{
  "head_dim": 64,
  "vocab_size": 2048,
  "activation": "swiglu",
  "rope_fraction": 1.0,
  "qk_norm": false,
  "attn_scale": 0.125,
  "parallel_block": false,
  "init_std_qkv": 0.0345,
  "warmup_steps": 200,
  "seq_len": 1024,
  "train_tokens": 112600000
}
Each number is 500 + 50 x the weight over the matrix's rms, rounded and kept within 0 to 999. Layers, rows and columns count from 0. Numbers have three digits each.

# gate: layer 5 MLP gate, 512x96, rms 0.0986, rows 429-511, columns 48-95
# up: layer 5 MLP up, 512x96, rms 0.0961, rows 429-511, columns 48-95
# down: layer 5 MLP down (transposed), 512x96, rms 0.0868, rows 429-511, columns 48-95
gate429:525521473433533431558429564459463566456550597582487513488513515477485455581553533534548562513538556584395446477484471420490475450541481434543389
up429:559446492536516596558400544480515452502547441476472541483499526458410460502573501402524501494492571457540490578523516441492439469521463496505561
down429:493438492507527521486504556448613460463565424505478494521425459449465509433559555519481461464459488422562521543498527582480450512462506509410436
gate430:529493469549518559491471559401443461545540524526429374509451480459535443520473546458494540535490461447593437473474447538561451452532514482476517
up430:497475449558464519558593513535515545527461512513463451531541568559538526454523463475553554472491501518518527493522549505537422462482455504471427
down430:462543489453522507516483524576444425559423489469462485412473507613431530520497488480524464537545473529410532586463470528441617512549518543584549
gate431:520507587530488451483513485477551490487547479479485524436442606468371592465513586514492542420484533596557500481519569547461486514474508516539456
up431:520554470539557422489451473505532467550579558474539521550536554548474444506430404398477530517481481552535546548528502498611478597447425474574487
down431:487533534446536368453482470437563537501473479517513462447541533490469549496548540525429533505598426495496425397479458475542423492443472555470516
gate432:506548466489416522445471507548633490546557518504478384447528515526459535544595579523553518455453434563337513496495486471448468493476600452520505
up432:582526548509456454472503434440537538388535578488436541428465559433503449481430449538520411415496524549534407468561444388505542566452489503474462
down432:586568588487461515536465493535601507490452538490435523431491512456630485470429471576512453468488630539456574418523436577509595569587545491596554
gate433:527540500443447431460447536475482553502537447521443454568472541542488533452522484544502462481437462512520573443442501382455540492543486532421525
up433:490555442481570494530555452475504507420536561550559466500501586517467585534512481497518527552450565628471552448521551442412482470483481513426498
down433:506534573497513425484494521442497524525529455465482480515522475499549397443492460552461433457541436445515506592406484383521512456569433503456562
gate434:476464476429503502488466459543537525524506501504541594541504585483479518454437530435555442428471426600487426469482494536527346419520542444528606
up434:460483471531506561478504564471510505567496502455468474421489479390420529524537455470533481541483518342474521498428443404424488558485463524593478
down434:604534466445464522566443489582454437423507467505517526579478564541434513531542468496484446467570513502439586510439492487490451471449479485481550
gate435:466575456446506477475449554499508477500444452496554589473500519449606509489497434680524544418479525438506537450543522420486549499429436487560547
up435:541494492429572502515518498491542456499400516501458551594533555502467560475560485532556486486476495500473432418564495472367609481451534529508484
down435:545513483491452494522485520545497417500567422457537463505525447524411377600463521501462508522566489560481559482647522549493432531641557552533398
gate436:429558534573397521521503539418542487484497538559507563498540403525500546522386536543526510505534512470465549458439481506469408541541411524434570
up436:560489530433490577592448567477484529566510441426468515472439434550616498464495468510426528404515478484508503421569454500458438447531489562461540
down436:507500526516444431385518443529510456430534532580598486562510554452507457454574452442579499554560586438406500525491536540495529578503478442481533
gate437:431495582546524428492472549522516531565533517564517544529441576497472598523557478479546497587500574432485489515566535495443533542490613526539414
up437:626421511504471379490545552532448562585558463391543528453507567512550482402555426511455472432544384521453501551542477558420560464498536480540540
down437:519543419596591548430490508572566510529512537548573479518527554538480487591451436529490555479582480486548499423549416482506522520542462457497578
gate438:535493521591552379454414518484476476528511425572485473532459517510594457485577545543519533559484514508493572474480525478499467414512477433466505
up438:521436540514558531439560525426605543511552500475496549451493603469546535428558537500574406457464479488502470512497571521472416484471440518622505
down438:468496511501425503466467467552522512482535535469492503546473507479463562469540469566549469542411460506487550447589512495547403512462565506453528
gate439:452513462460543512497472535470481472579568448487604587523528492521577425462422521591538495406497465423534512526528460659498441502454558603423464
up439:494547508433615497494525567471483491526627509476379573531534511543508445481445518537449574375479493496560436519441490467497459572489611426497402
down439:560553493407533482471534500528536558513422469444512468547591502574489554568481506490520418593515501477506483505430601482498569542592534408563432
gate440:588498481496496443522548454470540501426387476567480585491508517517483472426473526447499457509501468480462574491453645606484569511426499547553521
up440:486514474670558499408533427475397477423441479508565319530525440482428535434500460576487432477477510433473506493482419571507564519507570454543458
down440:562512486412516467617502532498558469521538430461481525439522499453510580515486473424482531540545482515501464464546615522533452499445471483509464
gate441:497478513388516471506428507498498502520497474455466553451472553459512515574529522497538533454408476475557548448463491676501466526427480455553517
up441:462471437440439439507444493499486482637475514535523454549511487522464517421557559470508546503311511516433530532488421647510433451511537474552474
down441:410558523462422522441585536693444503526487511468503485571455433529541529527559433527428459459558377438519569455441433483479484561584517486580566
gate442:500444560549461505554479502553494435422582498569473497486513468476451518474550543488485517470586569528454448446558479499453541435529527428480434
up442:546572558549464420536518441463532522494540488510508471457505533558498451472440448560550518484457422481493539556502543567545477452504487554538455
down442:424484515636448518553503554500520494485507406604518495519516497497455575439482530515542568467526394496494503377517420488550464447484495522457390
gate443:541565567467555490476587460526496509459505579461437487516519522454510564513522485460478527453433462524439500507518586472538510522586533480591502
up443:414512570449410486331442408504460472388534512500533489491471551369524459499521479509489422526397486538531404512555442545605565497484497494622540
down443:467489491476536431538500503476564443571536533479386501464509476436495538524507402533544544470556467523446510479500505426520538559613484423522484
gate444:459394520499390480495500420469529504570546467503465523536503497621451522588504575447458418466482481454523583518520536602523494629458492553424407
up444:612583483587461424548508545444384479510485556434488550520453405460507486550632592463516364503434385411535537471468482501529464498530472554559521
down444:412476490475509422524485468560455482467485587489547513538533513455569499450397441536514553497463488543576647462577535431482448428457586452522503
gate445:462510520506540482586451597477445466635486436488617575556551374568472563465461503640572497529473479479464476582517578456447469545456404511511486
up445:539475403462546499530527435456391434458484418563469463648525510485471429491521563561504519595575418442429511513500515487444504495482570460516597
down445:545631453504512553468548440605519453420521443451437459429470472489502644531461517460494577487523462432408464513494514501557563493478564509519491
gate446:458484447568430499514466506502533443480509494455455579537519517454591528615510461488466495507387350523543468514490355581563556385431472440520572
up446:510415429368478505464482549531503421442522585447420576562503516421478428600463368548434437618488372579488458568475420513520551415597546489589476
down446:496402341437403447561513505532450407581421561594549400540518487487473568541507539369497493456418520507515421518529511470489497524457447448468468
gate447:433426572410496515476531503459481556536513479584532564448492459502546560434452427480463596530455470485505460483500419560468480459509551508425433
up447:450584552539520428499454437572494456438484492533511551586470526521508433481564525475459492485500539575498493415524454461555498452467486548498537
down447:501493465464495543523488343575436504475490420419446548556491487545459475488544549575546496499487495486549546512525455483545551480502538514551474
gate448:458510389525557559516482498488515510480526463568593486524514496517508618496505505395496499498564471475473458554463464525527500484548452547406501
up448:459536404383437533567522445483453610474517592551518521457552558477429510447552526528444499516483585450475520415549468521469543521537549516422484
down448:560493474513529512584434451469408588542538463561560516479473502529499550475474524525453529523538587459599415465472553489449434612503545444375342
gate449:497485546493463460500496439451480554388484551514505375488487552571475464502438417435518485553507501492505486426540533532522497532489433472528482
up449:502568553457459440487455477483528425479459533481495553458598535439519545489452586527473408568441497515484477485557574373510554523451419454628482
down449:479455419407508521467464505523513517546575550495471549509496521422466501454491601472543496454545509519462532425562556533523516455431484464461495
gate450:572493536509472464419375542561464483554520572576388468465543504554595570580510447513517467567411512411578472498525561471482492515479485607523510
up450:469435647437559514489503448634486516452555497404550418554502474422487572473469466531461478503542467577549481494502488544499526439453456508439458
down450:516579489486504382530478478438508517609470511419486548475498438524497447535539477539452451521555450509442488479588530361507472542449540437480443
gate451:560442571530555477563506588474499468519464560505564533448496578555539536460551438528461505408523519392562481401467615463459610516495526537468546
up451:499511515550454512501534473557468536472409478489442565537425569546493472493450530583475555500404465474534474506549500406534517476475490554496443
down451:491551492445472543519575455541410358385481504426552556451479456508534421535528554479491470529539555529457543529533497475478405504445525525491445
gate452:443470454448541519468529450544534496376487553411502449445495428595541512443544531497609513516550447536534499557553481412605469454436494539530550
up452:454572581612466506478545515487485536501552526525478456513485496591496512492478570522412481467470529466499503564594500498456572496570509548385423
down452:570522519513540441576431583440494458504559472533504538509553516445463553511475511487449527491547579531527443390469493587546441458490466385635450
gate453:488490512537574538597517466477474511487459522467538503454559490533658495510521515471587537538524442512456416636507599438500490572509568436478498
up453:524516495584485467502516511493510427463531565481559506429513521447491490535515528461400477437396488511494480570533480538559512511446613432418482
down453:420418465497523462474509492498487534489537448541410507507488469542546485452465577532514456548536552547562533493544529464472457477521438560550495
gate454:450613563533517493478472404501491575538442500530464533502471508433491549529534433526489523502485526575558593495492442516524406510522523421386476
up454:498475453482503495586550563558545468503466509520435466555562530532561448575400532528616503477532461469583531648482477515476554534429480457517548
down454:461450514409520450405519536505538458483575546349533553482470576586471443400536469413404460506517484452487476502555512592522520461467520545527390
gate455:521507492515428389551484460556489428444563519573472533659563547606524516537495487451507521547508398488545407484589508466527574577535583529492546
up455:559615555546518494420490504494480607605481485448482457430503471477413503579415434523423471477509607484491567488503546537467528415438503456417533
down455:488493448491453473499488587571458464461512471492519518508530452429444424521396466513417402555505558484407471557528499500473487503552613606461553
gate456:517580519530492487550566475498575496471428494420448525518506509483517551511506532493474505520585597504447518426484576478506454477567485450493441
up456:471420491448511445539456592445464559452474437490583505431536417469418478427606471551486503530493573477512484515524498570536542498508531566469407
down456:425437458496467564466522415498570558472440528507461456522466529527494547520453539498496491502478481460573515518570413458528537472501492406539486
gate457:514449438538504505520498488509520503490497486527509511548548539515522516449538563486514467464499446510525479482528443517543530520459462506477502
up457:493514503551465472476487546456475509481497518498493418522510565523492487527518547478439518468495498532486525529536523442498550503471480548486486
down457:476512487521480506504485486479488461469451461534462462481487493523511584515471522515435503469539540499532542522498504508453497462483514473500543
gate458:444436439568402567478516545467517490385599445454412518516565574575579469541540449423444580639512434471568516476501520470462457416503384398569488
up458:520532561515458484489513457386460592443517565443471598519573467636496500579458537608638536534642511462500528425540568489426529436543426436511493
down458:500527395550480515465446534546469511487504521484440468501477540462507560460495348540444524488379487481527459581471484501492512470476575490375520
gate459:436576515471483458502479473491502473432495375518477294549493484511452450558590505476531605489506498523548511413634524544426460591481520460518518
up459:426515398463527589522632551504539571572516519490512480517418510575464489485559441467458487493578478530537482473488543470448520466469532592521459
down459:540535455546509513478454559578473417458432478518466561528442522439538529442531494498532528513577499451420488540436543372554541540538505522485528
gate460:474564473474542469419568586446543435497470508548564498613520424543532514476526496570596496454519503529459548527620503413427517498566469461583492
up460:444468510472573484607447486532510552492486597504469503416431482449509502403558511516402543542515487468457569439447467529467402500474572521422578
down460:413446487508459477449520516469497494495584471510535466545509525607493532571426497444378501562525586528488570451500532440500583561453479478487442
gate461:493407454454450560634461578511486486532634442459532455534604497498501494625393516381513414541413447563419527535574426547511538500477513525349490
up461:536410456513579535580531596449472493631464472420464466476509518543453548428473511413473397560451395514663450538420458535420569523474518513404490
down461:457472354619494428495516458569521556447493525486534516555434515445491570502477517516483583523518507584416514439615485471534490491537501505499551
gate462:562498488477457488449565523532512490492497550525498377516501452459586527516508491428441447474467592459561439489455527527546527417490480457538441
up462:451565491530483545519495487498463485411495571563524536565487560551538492534509506487578498538525531529573414534514530421490535440496437482482516
down462:511412479483500500532488546401467457468606461523457445497476521508500540396494490473559506455456506485507464597504608569531461542566512367471516
gate463:549420488496500509451384525498480637493509530594474571518467488525516548539586532437460412549523510464431456468403493528492508430554558402607475
up463:428444483477607495529473458495473555556558504550467515533441605408509541556546578456516488608538432467521504456569477417528442496512578506540484
down463:556495552530523455540534431543359534473471479404451489498515493521473528513487563573540552594399528556543405485493542383476432508484562447495555
gate464:521425541472511428530450448529509379427442476486462472480551518494450598473450458520476445527568471565520560514522534607460580374467504574456452
up464:465576485412511489486448483594600460526506415545518499561528439443434556514484427492544552494578518504452568476489363587570457562524478442486583
down464:472535457567506504517520437637527521477476560464450540484531594518599523493488491539522504541452552412446515417435491626545515442497424488396501
gate465:560510564505478530507537492520418559477507503523515557426466564610441539520568510545468460479515471393547468485444463473469484552605421558503501
up465:548472535574612492417451444566441449420432569424424532458565556459568522444551484483512519471515513452471463518430485488560460433494497500528514
down465:444527524433501508493428526436581523472517484436479423550529406538457453531455513495578552564454584446579624464447492481458510509572412399470522
gate466:543545566443460506608504464507496532495486484479458359509535499511493577638521457493563429600513443575521479472511466451477473525506536474518571
up466:538582449465496526631491560482491537454518522426488512414573492432508459583515473494573540487502458527575422533417501565504499476531519489506530
down466:460462537507418480552510514363483441463473556383459470551525475492473518563517471551471566549514471558546522466427484555419551491541483478476525
gate467:471473465478467493599406523480535411440493495531517510499552482510490507489439524501505493538454483439522561507527569556490558467463489545510470
up467:481530543515482450520479583514427466457523561461405557474460457513491524484475485474538474543479478447578492519502519475539474466541525518467503
down467:489473499484499528459482505514496623506489455514529498462480485509467463542563494463488489521528580472447480508478528482561451460456460511546488
gate468:461484526501574479538490498488523480498439466557440507534460504470643478449599456485542495500484478474491479515447567521450512436501427561478489
up468:488488472594535488472480478508517422323532384587562529444492491460535427519481472548553480588559518529487411514483480567585464508512579584480515
down468:489523432502520495468525467460503530527500522527500439682546569501520603482450451422433480518481522448465582510512525483487471538480441407486503
gate469:489476525490512522480375484527475419487604436479545471556474526481512461497505519517550572484531555556464543481535574551457454600500498548439488
up469:478550488549460446599520510466542477594580445435426517506535455421480465581524420507544547398429488428546460623476530483506563445487457577539504
down469:610438396563478447665486591623554551481445439463490509423478452413513472461506430441541437417507400500545458465427425523486509470513470482573589
gate470:505495507617489547467542548409484614436526465426462446470593501432511503555444462483498532421515396491553467469565532539578551460485475487596536
up470:463488498508430540489634512524559444483476562497520487483434510548500565401521543483450517575559455549480550555492532494579410487449556522416487
down470:456442498470428435566512486498485389524460539405552519536470491553567524467583484427446449470567519457546552525410502406529472584482502493443537
gate471:561512563605460432530468515607420520511502484634510531605522598461559411528482516511514475520515421489452459355504461414508556517378407424501534
up471:573540600496563489460545583588493512499490430374585526516527426465509459411439470426420540491394498517493480513463409450514541590552485397548482
down471:490517515542439540494480500518480483453482443578509556487530513440510591566449512558554429506556497559481453560646458386475418377436433550500539
gate472:541516454505533510438479506486496495423555475489485534430560530568428521523600472482551484552471480431544502499428497538539527486511496498501498
up472:533519475495534558514433478467507480636531505539465429562463519433496485508435510520481519524500457543418485506538566511474485527466535480485456
down472:465563480477506605485489462609464457523615568525457504513539514498500517514487536470463494540440500538428511493538486456563502442575476457483492
gate473:531405489545527399531480515485496529492455487524557371529531495447474446414455543595457531476497502571460430429517467396494506511504494503502489
up473:508464551515510417512467508536476469438533487476445518371467600495519554597344510478544612560435474535469525537438550565400420491478490527500557
down473:504576422406589457485459564521435556491388581542505513491432577450504471442555552436614428521465475517461421531564366524535514495537506480569503
gate474:470489509543530554496541453614554445413458517558454400590536466461532462592483463427509534485522509599506582505593514590512530420556450596495528
up474:517440525517455549501521430565434557520513391535483503494489520568588599489500611446484520521451513521565561488500559510551436540391468539461459
down474:522539493459519410455428480319480474497561448534486568486451420464472583467470526478444463464500536442457467505462609385541542534500524395559508
gate475:537516474474446573498521510578519540524513473470545485478553477549474449508488503451470466471513486412487496465548567466471520492540489496487472
up475:556440481498501576436536525527509473491498508422497506525441621506434477428464520455476474498474517428468457454528553523553506463485551487525485
down475:456490499537526429531486480422438468455546521550468493548531474488550483448509491489561531470576508554484502566381536523506502550527528530482472
gate476:570512499491428466509484465557436376569504448551465435483489444500584477568479518350480489552406467490522501490575473500458455460472489539401579
up476:542482605487386516440481461586528411440440459495543453544460509444495500516501562386561445510421468518544464567537403460525483498397420501479624
down476:411465461515457530492584510377521509559537430486464510517521438548525447525586449573443511564521424457514465511574464496453564465454489485446551
gate477:560539515407429488529427461464481399483426480488566495512438430498505484422531457509478518567486439448555498577531518450471533565540455490443599
up477:463565485576564438524460513435488421465469552483456405442451538538445477543441513429433521573534518549475524514502451549539459487429548562498528
down477:377480468567546462444394499548447457507469492541427477481535534515491557564484477477424502442509521473471519460506422582485527479464474474446444
gate478:452398556501432345535540486510474505469513491495471493534512460553495521540552576415497499492545505497577516493621513476526551427415577515488428
up478:513543531624509539457445468597565541490397538523509498507433468386499519446394468443486454553440458514521563522456499483516413507511416553499466
down478:575443577376502500467468513529466436510438592525497577474442495523461469472492549483486460493476438469482455540585578453562525370451455547456595
gate479:503518574559517540491544513466446540510558485443494456544502529528462499426540460422542499518539471576483546531569536586558507482458485500427482
up479:565562452397433544472451521445472480486377555498394519520524444524467516534512539446524470511460495434570475405507493473545594501563502363502448
down479:560567445486513507509570531465503525461547525587502466519391460521535480516484510560542549491410481529400464560525457606457578482436516496512423
gate480:535511482437590453519512532470527557465552534565457573503536563608448449634478561418567413560539506433456618448626627436434489416494437370481563
up480:427451451511457448553487546473517495576608449450416368552463494458511419420532540400428664573427494507458537525418527528428491486464581432488447
down480:622612407427501465391553601488638478402512533531401537581481460515447429484506449432499615498513472514491491502504467520436522400493599666431445
gate481:441520506478522520514512518529439506463486537554575581576515449458488520500528487478538528447336378418566593524572463452492579555421464469489478
up481:521394379401460532420460570508474535497562513464428539566463513387491521586489506493550504523500471551503525514448518527379548465549503472490427
down481:486459421471483547404410458529546579547514460431535481477545521512544505486564498479540466494538318486493426535643523457348505474544545515529518
gate482:508395472529476444462419485535480451461559435546507549548519401506485407576508501375522503454466376477533512457497531501466427561421405422506523
up482:548547528511642521510432560476547474376516483370561591548585518530500637467402455477441510545583526381472508493609489539476604451462546442393549
down482:537505468431527556383550461588433439507520499466635519537535538480537618491493390514406484456479542450405607491572562473527434509444461388541540
gate483:480465482447535469534487562448492449514573440440522522401519438473527477494468494581552514508494550433476438460508465535429408459535540500543527
up483:489501537470465518526421536528480488493486499528498500479473460577469466484432510550530500509462557492490597413509538525543472516562424500542474
down483:533482486544468500508567509524456555476543482534437554558529574522411485508482399463503428554456460513493562553494553517507601427473472423441561
gate484:447459513497566518551575437368430501414568496651473608570516536574521540528544494537620443420492510443551585501531647496547544420511520486526463
up484:439538457498543495504545565474420497662541538392488421464433416546521447562543495426477556443453554399423472498536406558451351514572504488549495
down484:526478490521529571452506473414414542510579396546502511614451428490479554669399519493483529468390401549576498460501519497462495397550503498542570
gate485:576500457512443418601504486509424524510530515557493629441478453462562540493521386383509482417533450501487464569516400529565480565407535578591588
up485:538522413560470542582537435448466561514503424461483508525451573544373616595547556508457523471437511538437480519443425480511549403512520563582508
down485:600538463551437500538580465475478508469496455524485539503526483455542539468529491400407447489538480555458457520568471484497519513462553553498537
gate486:475497443485523448454526509465408491551516557482443457511508458497494485509481539497500490555548442563504431504384477495472527431471472528473526
up486:541562526511552538525562514512482470470470493506424537458537528503571485506546513455467548446550511443506485542599587404515487554601515595416454
down486:487478521482548532585439519489535540439528486560516520483479540515517483560586506489462588461442489517590554515592497549473501474440500460525467
gate487:446595550443500499548601473444449458450485433516483505447506444525376463471597505540564541541482498430385479441583526515501401562559532490456525
up487:581501525441502522411426566478579443532443521461542400453639380521464447436473510442485473541579460439507545534491542574569470526501546479449489
down487:510494464498511558494447605583420420393487540485535515555582517598633499499506519417553508480449438505409440523464525437456524475507422477413510
gate488:502535538526458548450560527475514507504516524500520456521531470434478549456476537545461468547528594451462485476506409505560494529538503492436464
up488:563488551480538461492482455461488514452470441478552537510445551544549414566554518530488511518439407502547520501547577582508517433543507495578545
down488:550496529491481562427494498494456389520526501549506603481543517464498449558619546471417541602558508521504431497517539519480511548534465496497500
gate489:515459570480550497537508547437537526559579523480529535482505557546525518536488411481476459471560412438608494471484466507507513577459544555561451
up489:538484534482495516522512487455517463561558460485494538538519493522512484511479472509530527492480380468554463473510441468531513518451518533572479
down489:474467482454510437533557493565497513464551491537466570539498559497504503582572481527533427493427499554482373537525520497490530536554587497571477
gate490:516563373504499515522475593435465497510601423467535478502511515406419497542517541514550581514499397540445475583544531502536488389472584464433543
up490:527457523453517503415443540535519475423474529489521368460552542548531513447430528597424425432445500533589473414459543518392482584528410574357387
down490:532478567412485477575481432528476470468613488474474495459466494437527406417472436518489360534533496486584469543488469539527668397440436476532498
gate491:538517486409462447400498431575533548412528540512487559508539481562474549573521499506434543544501463478467468453455412523476403486556507534448505
up491:551501445472465517432436485525505430541544519477474521465429384532514530550431421518411438475484514531520511412551548470501453552564434511435508
down491:540517483512451469488486542534506460433519556526496456504499532409489428555472558404450486473573438488534577480516544444389434443483505436452521
gate492:467478527518552487563538473530437599519453526507548483532499483543528447489420440530499535484508486484447456415525527509559587493428444490605533
up492:442448563526507554505496438374541576516562518481556430490559491452534443491495539470511541482497500521477494582479469556470411467480535517516440
down492:461549554505463457509460558432444565560486480514516572466452499486476515452485458507480436539527395489441580411545491484544612500490439547568610
gate493:487511546434474493507423476470453545493578520492504540541620452475589527593547510543606516559439473481578449583478478542551478391537508503572467
up493:494483582516484505583495629500461498475468563563473529539463482568536459499541596575611510519461490488544486472486517482441497482454412383584535
down493:596528478561428509519540497422505425482538487517535443503525382484497562498498459435454502525462481614462614493478488584586419546408485456585542
gate494:524513465495453487496516555546438431616497502430588475510503564543562493474485444425535513422485346448510532502429481535523525495501501488569505
up494:444449446456532435488543522473542526568590476557405536450590580444454480507599575475451510524584430517559550459471575497432500463519422501453459
down494:460532513514514489467502506392408505483434432475515448517445572445419521497404423496475486522463494444500419507430430528543325481487477501505541
gate495:506536549510473435522438497450494452506490520540470478445513480534470544471470498525440521458520496517545501496508537513558528481487569435506539
up495:504475435536446429461560595461475518486559429472555577468473454445460487549488558459471484534564508451488528464536402456451552522500479466489609
down495:576529419544486516516430512534467478543462531443475508450484499492444537483507478597543515513486499508503533504537495504457608526579530470501508
gate496:528521586578538510592486499549578534429497408583504540433492547514513477490561496509605593558390495540459482520489523544475516572478462434528541
up496:532420488490522456544486429468520394459467434627427500541521570518488563448508478460507433519518476415551569544524596527474458495587491486513598
down496:401508512518479545502608499485411603498436545460509495586512441466448460532510531445500509558570605455459553519554539473560576482452590574459438
gate497:489480528542466522487553378395557560573518474454598451455448497458550509501592501508426511507487471523546508497504486463443490492470525478539541
up497:447509516439569468528569451407576579452581588465430500530505602527495503486494435504476500481609468541571497459552559522538456550471445586527462
down497:615472473521593479455498508501422551446478599415442531402535531493381513401479470463523558566482472544534420439543489457553492513526594523527541
gate498:571583425526482516425476433519561504466511522438550524586547447516560570494426535479492476527519490477502446488520469504446470498495459499511403
up498:466530398450487628507571568464445540444407478405407466498475492548531545576487599462475471555575448493509444484478489465553536470580512397552501
down498:575483490531510430535519506450479479420459502557483505591433448452493414513476457421464548529508536535543471513533420475499544468473481386481547
gate499:483462507584496472514575515583474461420485502520491488498483467509522501545488527508499467525502513487512473429444481451509496518451521515503551
up499:585524491494494531503426406436494560531512505439490472526510475498461496516459480460529544414527507512525522543537511574478521524517521450525473
down499:424444514551539548557504612559440463398467491473499492489481490466518548517502470458485522568559512479464469491455533455515488504486519549481569
gate500:545471523543612508498472469510509510408536581542462439513515469481463474438515568492588506444455463479434470560508605434452514529431614446523560
up500:543532504427445531556487456475452530484467541494530497507511439534542558487580497597573478503451512508491502590511489506491565405531542458501531
down500:500505514525535472490441502376580537430594476404508494426488510486493431542413431491492531492501619565581558439417450486524428510457467533495500
gate501:493537502626448467403538469483509513456474480458527548453451544464429438523589508544482460526475460462518552507426483488562567527498510446495433
up501:495516443496545559570489505519469467600498558530600388461480488489539585502484476498533398567556440528500530548498603502567416513502468548487615
down501:537565420453571447568501502483535554451503472442603468548480536428482613491492520524476484510514565454495552474473536513536490494537552439596494
gate502:494474512560437437413492465465495521477542455532562526488500453473502453423516551451472514503514495525482545532512547455554454568558539511431504
up502:506502433492483493465503449464442508500433448515513603501523451552533471424468482504514493525471462553457521611525559528608416528514503496477453
down502:522565484522555488509550583489526508543450428456590516495560448490567505505514438544486440496588635562562511401518497454562493524469521485497472
gate503:547507500452504549552509502545397417540457517546487524511539444461483523406526494509472573413549548475520502576538412479513488417426519495566572
up503:546518520530501434579496485503563510581572497449481500456404504564557491639500572602468420478512392583437478511519473513466508509482467522494524
down503:486521502535508478445484445359459491500451557532372487517464511473502515519542570495401575532530413574522486502492433514475443497544468588422479
gate504:384440432550528420589472537464503419621502465531505446511475536481467541468508483570412461505476436388514545518538449513425463498469552478621515
up504:572561506578449533430596511455548490543644483431555456536462510412515537490593568509430473450477508541457579536496618471532574498527614339492559
down504:337495552505511505440558491523510517538555503515482489474493592427522544477437471548526515455514521428458562451453403590394428451505438679521457
gate505:573539512498464458408556495467442542505553512508456480528509457584509597464598578511505530520545543424467439505531465520537479499611494519557483
up505:508555468488486548495499547516495446527491506537530545583504392547442492509546497536492600472531572501446488546414536505498497402592510556433458
down505:472464440466536497462442499496515525519506518553510520527486558521509489445531545522429430471573566526505452465556488535526492515422524601430486
gate506:501494495519536501486559495522520516523447544447503553444601421467530447537484450485513516481495467577398489496526444469426575538482525436454556
up506:493510521532428435509522558429516505422466537510452457407535472519455442484480465496569421557510475519468484533502525504507484527515471521423483
down506:473441466520453510441500438570507520466445468520529507554432535474489664551528599552491512501474557503574502543566527563483490535538464505441405
gate507:460488518459466510548438537483433523576530523446520516527444410460509515517511482501496424471568460496494507450434416531540494468523472408532531
up507:549439395448431551506486560464381513576520494553554508523516481518482364485502529389520553563468500471452600483504471469590399519531484541542445
down507:499568563396507455493551534484438492451490492440533472535533470529610423553564522522417484530633467490503503516452477481456443402488378483562488
gate508:499416528527542520495452387470426452575467572462600523476552509465569515531436501458524495487558485486561520570542523447518453525486463460599483
up508:557440415466544515448587528516556417423425536517574547474531569519525576513485478437570518569566549479423495474458571534527441448536431516517430
down508:443475624463488531455469489511437562578426530517479528489545462513419445463453512450515472504508464450421453524582511423500504511473483490500551
gate509:439523495502488485465559504444471505545554521466478534502519484472515502508552460468497489559517521467477551507483471482551598543543449466452503
up509:586437485527392477507575553549608476549525532495387519461560491456492426398506525514483576618530479529527570454406528501530460512548541447512479
down509:406452579533434519489479382496425566498438521500537435504497558528492598620513521481547386396520471529572454506586546544437539526501466525561510
gate510:480495530491498492452492518506540499399442463511481483531465492461502583486482508599556486457524511456512471515494518375528486482565503523411465
up510:506530482471495375518431447536472490518524493509495493477569499533494478526550491449507532465504498463478537463550499593432423496524534516546507
down510:390546637469552476452516563537408572479540469530568520483435515466553560447460538556495479453536467451516482504485548461514464506475508503444406
gate511:559480514552458509438436487506569475511504489449470512437453527481460494539498411494467436532512515475401546562487416530504489556533406523442563
up511:488482538452518549562522432540531442472438582468522482552453594499511473478512459512545505584427511475533477441531474523401475469381544523521574
down511:471585494471473485482504486497498534535508399497492457406466458614640445503531534532493508583520461488506456541520562434449564552464565547435475